Weights of a small transformer language model: 9 layers, 65.2M parameters.
Each number is 128 + 24 x the weight over its row's rms, rounded and kept within 0 to 255. Layers, rows and columns count from 0. The size above them is the row's rms in percent of the matrix's.

# layer 5 MLP down (transposed), 2560x640, rms 0.101, rows 1946-1983, columns 360-399
size [ 95  97  99 109  92 116 100  87 106  98  95 105  94 106  93 106 103  82 102  95  93  98  98 107 100  99 101  85  88 104  99 104 113  93 108 104  90  86]
[[170 122 125 150 116 150 111 122 104 107 104 103 102 165 155 106  68 141  94 163 126 114 150  90 138 128 140 100 127 137 100 135 146 129 141 123 116 118 157 108]
 [152 111 148 155 101 134 125 141 122  97 133 143  72 120 120 140 127 122 154 119  75 106 150 157  98 127 126  67 122 128 146 143 136 140 140 150 127 144 123 133]
 [139 105 132 114 148 135 142 104 138 137  98 142 145 107 141 119 146 139 170  98 113 132 148 170 113 125 120 160 134 128 138 190  90 140 115 150 123 110 109 133]
 [138 116 132 141 111 111 161 105 134 113  84 132  82 167 136 123  85  97 162 100 125 141 111 127 154  90 145 109 166 134 153 147 127  83 145 109 120 170 143 152]
 [108 114 117 126 137 117 114 143  85 106 127 158  75 109 124 117  98 123 135 111 140 107 126 114 138 142 110 143 133 143 107 137 155 157 118 127 119 122 116  84]
 [122 110 105 100 118 120 116 107  84 124 202 170 120 109  97 138  76 110  95 141 118  88 162 140 121 173  80 140 133 101 130 116 120 144 130 140 106 104 105 166]
 [107 142  96 127 117 129 149 148 160 128 106  96 143 134 148 125 121  79  90 144 153 176 109  93 133 164  98 106 110 120 106 118 125 160 178 134 122 125 148 114]
 [ 67 119  85 105 150 102 121 101 129 127 127 129 103 163 165 114 126 176 165  93 150 134 116 116 129 149 114 109 110 122  82 130 105 126 106 130  92 105 128 126]
 [143 144 183  54 141 118 151 136 148  83 118 146 150 111 133 127  92  95 127 114 162 153 143 131 119 160 137 135 114 116 149 121 125 123 124 128 105 135 125 129]
 [133 106 144 133 122 126 158 127 143 122 107 123 130 131 115 121 143  83 129 116 157  91 128 118 128 142 143 126 147 147 138  92 116 110 118 141 119 137 111 128]
 [120 180 180 141 100 151 146 111 118 130 125 129  99 119 116 110  71 147 153 126 131 128 148 153 111 121 151  89 170 141 127 119 139  91 132 136 120 123  81 104]
 [119 194 122 117 125  88 155 131 122 102 138 142 134 173 119 180 115 128 191 103  98 147 159 112  78 149 140 107 142 104 113 165 125 146 137  99 144 158 141 106]
 [129 160 171 127 152 136 105 120 146 130 188 107 123  86 140 148 169 103 181 113 117 121  88 125 166 126 110 161 111 104 108 103 154  96 128 110 141 154 135 123]
 [117 135 174 152 181 119 128 127 142 157 148 109 134 143 123  81 170 159 150 133 154 142 143 164 161  97 173 138 127 161 118 153 186 139 143 114 131 131 106 170]
 [115 149 114 102 155 107 103  83 168 129 112  95 155 170 132 123 149 118 132 113 165 165 180  69 152 116 138 131 106 136 136 143 123 151 110 152 122  92 125  85]
 [116 148 150 120 107 116 127  98 139 148 132 141 146 141 159 139 158 127  96 177  83 171 132 117 138 138 138 132 112 141 111 155 129 132 115 168 120 119 108  69]
 [ 87 156 150 129 122 103 147 129 112 126 164 136 133 164 145 146 115 132 127 123 108  94 143 151  91 171 116 158 156 120  98 146 158 117 135 120 138 108  92  98]
 [123 113 132 139 111 139 182 147 144 125 175 152 131  92 141  93  71 134 174 163 106 119 101 171 162  91 110 108 120 128 183 125 144 115 122 142 101 123 168 153]
 [182 149 134  58 115 137 161 146 131 153 144  73 144 140 123 128 115 101 130  94 114 147 158 112 175 110 143 148 130 145 131 114 145 147 131 107 100 160  96 131]
 [167 131 122  93 127 149  87 134 164 152 130 132 178 144 127 119 159 102 124 136 127 137 160  95  90 124 137 113 152 117 124  98 125 157 115 169 151 137  97 157]
 [107 134 149 126 123 132 109 128 127 137 119 104 157 124 175 134 138 140 155 150 114 137 122 159 148 152 156  90 148 124 100 152 150 101 136  61 129 148  77 105]
 [125 128 130 123  96 125 101 112  81 121 167 128 146 112 122 108 110  88 130 101 151 101 105 140  91 122 125 115 133 151 106 159 152 141  95 129 144 134 135  85]
 [121 120 156 123 116 107 127 129 140  80 157 141 108 126 101 113 115 137 138 130 153 135 125 127 123 160 163 171  94 140 108 134 117 104 170  88  84 136 143 123]
 [124 124 122 130 129 122 119 124 142  84 133 120 119 147 125 163 150 117 127 111 134 124 112 152 140 110 160  79 161 138 105 123  93 155 110 129 135 135 114  90]
 [124 139 138  84 153 117 109 103 133 102 139 125 139 135 215  98 109 173  78  90 140 146 136 118 118 111 132 173 133 131 124 112 135 154 124 120 129 133 144 160]
 [124 139 146 101  80 163 140 143  92 124 102 114 137  92 126 110 137 103 150  78 112 194 134 144 145 156 147 113 144 111 148 131 132 101  94 119  80 111 140 119]
 [113 106 156 114  77 128 107 130 130 120 141  98 144 125 108 123  97  79 141  81 104 153 113 144 141 120 134  84 108 159 123 120 130 122 119 105 153 125 117 107]
 [119  72 106 175 160  84 156 105 148 121 139 103 121 107 110 108 138 109 152 116  83 178 143 120 136  95 151 166 130 124  93 109 133 142 137  96 152 110 130 163]
 [ 80 119 140 145 162 121  95 120 111 101 152 151 151  84 178 117 105 118 151 123 107 179 150  81 113  96 108 160  94 125 121  95 144 130 134  96 107 148 122 141]
 [145 136  97 127  81 139 201 112 145 126 128 146 116 111 121 120  98 134  80 129 139  99 154 100 101 137 124 113 100 132 152 128 174 148 117 170 152 123 155 114]
 [148  88 127 119 142 131 134 110 125 186 138 150 151 122 133 120 121 105 126 113 114 140  87 155  91 122 135  98 157 155  69 143  87 138 137 159 107 127 127 101]
 [149 141 141 136 169 144  85 169 128 104  96  72 119 155 142 129  99 102 113 122 148 136 136 155 141 149 133 125 147 158 159 165 179 162 144 153 116 158 139 133]
 [134 112 130 150 136 111  99 145 127 109 136  69 138  95 140  77 127 182 120 108  93 149 143 125 122 114 101 112 102 157 135 119 110 117 121  96  95 131 146 113]
 [115 156 120 143 114  87 135 165 143 114 118 109 147 135 104 133 127 114 131 128 122 150 173 158 130 168 142 125 140 168  80 134 152 102 123 128 125 128  90 156]
 [140 112  90 108 157 122 127 103 137 140 154 156 110 134  96 141 106 134 146 123 126 169 114 104 148  96 138 129 138 114 120 127 106 107 140 162 163 126 129 133]
 [138 134  93 104  85 115 130  86 150 139 143 148 183 110 162 102 139 159 107 101  88 132  99  95 157  97 148 112 115 127 120 148 125 106  86  74 115 115 105  56]
 [168 146 170 143 120  94 146 122 133 144 122  77 151 149 103 108 152 105 150 105 113 123  97 116 113 148 109  83 158 139 140 123 136 138 145 146 138 127 102 148]
 [142 175 115 112 136 162 114 161 134 134 157 152 102 131 118 152  85 112 119  93 127 149 150  99 100 112  96 146 126 128 132 144 176 138  95 112  81 105  97 149]]
# layer 5 MLP up, 2560x640, rms 0.105, rows 1947-1984, columns 360-399
size [101 102 108  88 114  99  89 104 107  99 104  95 108  98 104 100  90  98  97  96  95  98 101 103  96 107  90  97 106 100 100 106 101 106 102  87  95 100]
[[166 119 117 120 126  87 128 145 126 121 160 135 135  99 112 160 122 134 133 117 155  88 131 104 138 183 127  92 135 128 163 122  81 118 147 107 108 130 126 114]
 [145 108 146 144 146 163  95 105 154 117 102  96 178 121 121 153 172 119  90 151  96 152 200 106 139 171 108 129 147 146 147  98 154 132 118 130 126 110 170 131]
 [164 117 153 128 134 169 123  93 115 144 106 123 151 172 101 120 149 125 149 100 128 155 109 132 117  63 149 110 157 144 169 127  95 144 108 135 119  90  88 129]
 [147 132 125 160 183 144 133 124 119 125 101 104 141 147 157 135 118 134 180 107  72 125 157 144 151 139 153 124 101 161 133 149 131 123  72  98 121  88 125 171]
 [136 140 164 143 114 118 123 142 129 104 120 153 155 142 139 137 123 134 136 108 170 108 152  85 127 155 110 128 151 117 120 124  97 183 140 154 117 112  84 103]
 [153 136 124 108 149 124 153 116 193 125 110 116 124 133 144 109  64 132 167 148 148 120 156 166  97 179 104 117 126 120 139 176 164 191 126  83 157 146 130 111]
 [113 110 128 124 122 110 119  98 122 152  73 134 123 105 131 102 104 126 111  86 130 155 172 136 125 145 121  93 117 119 124 121 145 133 136 117 148  96 118 120]
 [ 85 125 119  91 114 120 154 141 141 119 113 155 125 118 127 157 136 133 151 138 130 159 106 120 131 114 159 123 143 166 134 128 152 147 133 145 123 153  96 153]
 [ 85 113 126 125 122 146 136 110  87  89 124  99 145  98 158 189 153 109 128 142 132 124 114 124 146 159 144 132 118 137 102 133 134 146 141 125 140 105 112 130]
 [109 150 115 144 155 157 138 110 133 138 184 135 107 106 104 111 138  93 164  89 103 121 135 121 131 133 129 111 129 148  72  90 130 130 103 119 125 111  96  60]
 [156 137 124 161 129  84 177 154 127 144 125 125 111 155 134  85 150 103 139  92 161 138 159  94 102 137 158  74 145 138 142 138 150 129 111 132 114 142 107 152]
 [173 139 176 120 131 120  83 153 141  78 106 105 140 134 123 144 135 113  97 125 153 128 121 160  90 147 138 152 122 133 141  70  98 137 164 105 105 125 125 114]
 [123 138 120 104 101 129 149 155 136 138 130 114 114 101 113 113 123  99 121 121 176 114 110 122 103  90 104 118 100 136 122 109  93 126 117 128 128 125 154 114]
 [154 108  94  63 146  98  88  61 115 129 145 168 140 159 134  93  71  78 142 138 142 122  96  81 151 109 167 119 115 116 114 153 148  90 137 168 133 117 136 110]
 [108 152 174 144 100 136 135 119 137  87 110 123 121 136 102 112 157 106 133 175 113 130 123 150 130 115 128 187  79 123  89 157 126 131 118  91 152 120 164  95]
 [128 126 109 163 104 129 151 133 130  72 133 173 106 166 101 101  97 123 147 174 125 118 150 113 105  96 121 119 167 118 139 118 130 160 154 119 129 184 116  79]
 [115 160  90 129 100 116 144 157 153 170 119 134 136 122 100 173 128 106 158 118  89 107 164 146 144  98 141 116 119 117 108 112 121 122 122 132 148 136 115 136]
 [158 158 100  92 136 131  65 131 153 136 144 109 160 170 135 111 128 130 103 103 111 130 130 119  85 138 125 155 136 142 131 145 112 142 110 130  96  97 113 161]
 [121 105 141 117 146 156 132  99 138 147 161  89 141 140 153 144 123  98 156 118  95 102 115  98 142 138 116 118 154 129 174 130 105 130 134 161 129 112 131 154]
 [141 151 109 112 141 151 112 129 106 109 128 123 117 126 169 129 137 103 144 106 129  70 129 118 153 134 142 154 106 120 108 100 125 113 127 161 122 150 132 151]
 [129  99 168 127 124 130 116 128 125 194 163 130 122 134  98 127 118 105 122 151 163 117 123 110  96  92  72 130 127  75 135 119 114 146  90 111 132 145 156 132]
 [115 102 119 144  71 111 124 123  95 134 116 127 115 141 119 118  79 150 139 115 126 128 192 100 115 112 176 105 122 124 103 129 147 103 163 127  77 119  96 140]
 [128 116 132 100 135  97 157  91 130 102  84 102 174 131 128 168 139 159 145  97 148 138 153 158 116 124  74 129 184  93 110 115 104 172 132 101 135 121 140 110]
 [ 90 133 155 133 124 128 129 130  97 123 108 113 121 153 136 105 146 123 116 160 137 118 127 102 117 144 105 132 125  97 125 159 102 105 130 121 155 113 124 109]
 [146 157 162 119 143 101 136 140 151 120 115 172 110  92 105 127 106 132 144 135 140 108 121 120  80 129 106 124  92 143 149 111 137 149 102 119  78 162  76  98]
 [163 167 134 130 149 129 143 130 115 133 153 138 102 152 106 132 125 154 135 124  96 118 147 153 122  81  83 160 107 102 140  86 151  77  87 106 116 145 145  90]
 [135 158 105 128 140 170 109 107 109 128 166  91 101 139 130 128 107 112 147 140 136 129 128 134 131 150  93  78  94  97 150  80 121 141 151 122 123 128 125 105]
 [113 125 104 130 134 183 125 120 173 122 120 132 100 141 129 110 100 126 136  92 127 111 109 153 149 133 122  91 151  98  78  79 119 108 119  84 110  94 197 122]
 [ 97 153 141 101  98 122 111 125 140 140  93 112 140  92 134 149 121  86 143 134 113 110 183 142  68 121 129 126 114 107 115  93 164 135 149 140 132 113 120 123]
 [101 112 145 143 123  93 122 158  96 129 112 120 129  97 138 128 140 120 128 137 131  88 139 134 172 136 110  81 136 153 112 142 139 131 114 122 113 138 104  78]
 [ 98 128 150 101 143 144  90 127 153 123 120 124 129 116 121 114 145 101 149 144 152 106  99 130 153 137 138 117 195 114 118 136 162 126 140 156 146 131 107 146]
 [133 140 165 102 109 111 113 160 176 159 123 107 125 127 146 103 110 153 116 176 105 130 110 123 160  82 149 122 117 108 153 123 169 152  60  96 174  88 113 161]
 [122 110 157 139 146 129 143 112 112 148 164 147 144 159 170  95 115 103 126 130 151 148  99 132  57 112 163 121 143 145 122 134 126 133 164 116 158 129 141 170]
 [141 129 136 133  96 120 134 136 142 171 120 130 123 128 104  92 117 138 128 128  98 135  85 138 137 104 136  94 149  74 141 131 187 113 109  54 154 100 142 118]
 [123 144 146 137 130 138 162 136 142 146 127 134 118 109 121 110 142 117 109 154 115 127 156 121 132 111 132 101  97 164  98 134 183 109  96 138 141  88 116 133]
 [113 125  97  97 173 152 102 152 153 184 163  84 117 128 100 150  95 112 167 113 156 143 117 113 131 133 145 149 143 124 136 114 115 138  83 124 124  99 152 143]
 [117 125 185 144 139 165 107 104 144 159 154 124 111 128 115 161 155 123 149 105 145  95 109  87 172 121 159 151 119 131 130 142 115 140 186 117 143 115 121 128]
 [165 149  96 105 124 130 173 127 104 174 137 103  99  95 142 174 105 152 153 128 111  67 149 117 125 142 125 100 121 118  95  77 102 148 156  72 142 116 124 113]]